Weights of a small GPT-style language model, trained from scratch on English Wikipedia.
Size: 14 layers, vocabulary 8192.
Architecture: LayerNorm before each block, rotary positions, no biases in attention or MLP, embeddings untied during training, normalized queries and keys, local attention windows, value embeddings, learned residual scales, capped logits.
Training: 183M tokens, 15481 steps.
Each number is 128 + 32 x the weight over its row's rms, rounded and kept within 0 to 255. Layers, rows and columns count from 0. Numbers have three digits each. The size before them is the row's rms in percent of the matrix's.

# up: layer 8 MLP up, 768x192, rms 0.0559, rows 95-108, columns 0-95
# down: layer 8 MLP down (transposed), 768x192, rms 0.0557, rows 95-108, columns 0-95
up95 103:129169126156137154104155144081173120121105157063168134103103141151109118125164216103150141184102123085157110161090152114121163145168145118122097119190058172105151141132133098089144119115091125118151062196058139129118124130080142094153140143092090111119082160133140168130160144204110080191
down95 103:122200102117140128109149135101202144076172128107144115109107119197117062122125144168170108153086137102179100109084095187149182125120172094134066162131054133105107133141091081108139107088156135094115121112111116136165109207075138158161136129043101120111137181162190124114141075174097118145
up96 099:113139146162153113103100175102074127153126145055163185135103154141075160133117090078118101080156127159128148155136150135125078135090172076172149127159132093158111069125104141115099125152092081128144091109149166169098138136108010161139149162186178178174135103142140092106135100152143109115
down96 098:132088118132122140141157132153146067154109085095107137167148080124143142112162173124081110100154137138136132123130076151088150091135169140113131184092107110185159108077158121136143131113118148153145141099090210126158105121096081130142121101116157144182155151166156096106168148140112115164
up97 094:093111091141145120088073138136134099075175097080145083082171105123126128109106128167093171148132144138173071089133130143157127131146162175085125145076112165136077075128090100155131126126175151114110181081123180132144128094175181077141140070131120133122097157182093164114096128121085052100
down97 096:148116079113172097140139041124112101123076106131104152136209131124149117104127133185131173114124123128124103100112141144149051140156113135157186172121107193128080106167149166163201124156134116098094079075151116129139090099163101131117161176200112135135127158093113106141116128113154173079
up98 097:173107166114118117135084176167174164038057092111095124145233086162121140119098107103124143124157084113102073124129126126123187073127110175105107093121101151220131171115173126141147171152139128172131083132085172149130139133192146077080148170115157084136112113103114170098137183090101158142
down98 096:072215087088118133131163119111107118089091152149128135085095097128111108140144038128164109106088105109098132069151083158089166081128139118139136116102127145183195049128169079069173136116110074121114126149206180142108138133166035147143157112191032142153125137141174138134105073124149115154
up99 104:145123117067100140092111130133168153137194178094193119101052124167150157128092089148163105139109143120095151198087089127133097056140137057126152150085152175073095154099150117157105142077119164116134195123126161124065162144118128090139143128128133110119126131088152089122134089154213086148
down99 101:144143179079158088105151194111116097079189130118103119175128091101131026148109106120179182167129158133177104124092107120108162212173130136049121128129201082151120147141080088066227153114142126129143123129146102104126105097135135148180105099175139139142093170141151084071104161128151140147
up100 084:149121095162107110151147111142153093172104162100135178158200130131109100098142149146183161134104116132209132114169169088151103150132174124153239123067101113134102170170129151106113116132084062082165130143179129171149158115141096102139135097084122139094127153148117170136105104094110184098
down100 105:055096171153114190113096095160108142200119138139110117170085126076111149107098166109085087065193107114150116204123124128160163117141118165115117118134152133094140146191183117074133176124117135170098086137087128088107175159155166170025183129134169113142100182128141137092141144160138034113
up101 095:149121086142181125115106143172094164156101097169118125125181160157141094138183085141120133126125107086157143132099078155152034083152101121095098128169117024144155146130060121058158155103139147164099083181107061124138105101130163164099155082119141119073124092148168149089100073166159108104
down101 090:137153125152134115116127130152131096166086090134115183111105156119111153115074211141173203118097131147100055109151083073123117171103129129144091149133177153194165105098107095169081164112140163123186093079161135193104112127086114144091150156137105136127173095128105103094037122124109100123
up102 095:153004117076151101131120093116119116166170109154159116195159155151148154150098127098098102072131188159118114139106100155103201114119093165106158133087166086132178148140115157143139109140113149105094157075142115142083157154149162041109079123111120081152120124098140097176129136091147108105
down102 106:141087119115166095137072124130062091110119093124090126151185066139097137161131104138173133071107188091104128135171082150170141171144149157096133121140105115127088127177188117082106099157097083146104153135114156179149110173111146081154048156074140133132172121100101028098089103111157122126
up103 107:159118170170166085085090101128189133177083137059154111138115157142123141139108115110138043120122157123118083062103119057126092131155111162144123099149090152115124127205097191108154136115142164104170148061159131140110140145167169141077174167114122147136094090147114133079184158144165093095
down103 102:130119135160112202115110125107154146131130129152149155153088113147139111107141106182161113110190147163116063122093146098130121141141095111098132085083107171113175124202129109091111158085195100114166163041203121120144124131137177187109164231096127131136130123104101117140141151153178159156
up104 093:120082110125207113119152181140108110124133148102111104098090146072065144154148057117136198184137108116104121193130153129106115111162117108120157080145080114069142093140174141148126118043087136135140136200081171151131123152163096117112158111101139106127161127192118075183115089185135096147
down104 092:129130158097172109146144147167122113139114101112073180139186144088106213093177093169102142120168132107180072125057112180097156126131136124105089189138147160154115146125092144097102095115190082098146092130135076090114128051163150095161192135155113095105089172167155089139175103128125152164
up105 093:148127118121146186118124124146175112099123122157095134118152180141162088092111081155069163180108125161156128119130113126080123117097186214147117106124158179059140120150119091184081204097100139191090104189118093108152088108150109140124155160182121131107109156144128105203107072128134129176
down105 095:139158137176093107111111058130154117085129173144105157157080100138108143130094071166103111156155123091183101114115085140141134148104079154161109133141145113111134113152203169114149087167155142103092108120123131119197167153093168158120124100095110135168133139101171159135134105128105149118
up106 094:149110177105071106179133128158104099142089087147100115120166128204146050141135203183148106117087137079116064097204131139123155137181112092119082129156151140097097097124127154102133107126121095115129060112116128105068116125153136080127112151120122081108088121145072113173141112087176104174
down106 095:128132127121193116121120073154082106121083149114115158132159114174125181132102132131134068081151175119148135102172103121147115051158082100152196078107079060126122096137176068141085121135086140126088153134105151137114150209143118074101133144124180068122117203128132142134084138124127085134
up107 104:094109117123092080154153150183188110148108101116147157095116224149139108126127143124192134093109124112090147125189147115088167160085123153102177127128173168073114119105114126111098121168167143094121086087178197178153157142120135062092140161121164159075154155186102139114103125103170187155
down107 102:124109182153109088097120132126100150145103082088217151159188059143146085099137140127155167109124149092089155143097077070129141129151097208152172129142147099096134120128149127124137088127118104174108108142182081128166112165164139167145180076120115179109119163098074170121091117155181126157
up108 099:127123102108153122099175114143089172091079079113163082137134221089163151151096138160157183145146155118156174145120132124128183084102120132095145132088070111111101159137175111155121149135093139169135094140159082086159156075115180128090181129159101126182095111115083154162102138128164173118
down108 104:112056172194117128136127121147035095157107116057100111148184156151116138147127111163184126131093141164122106096070096039118165151117109116081128083111082114139139140127219107126134080124085129066116120080130130125145145136167153181147155132184196168166153154105117125058180099137128157146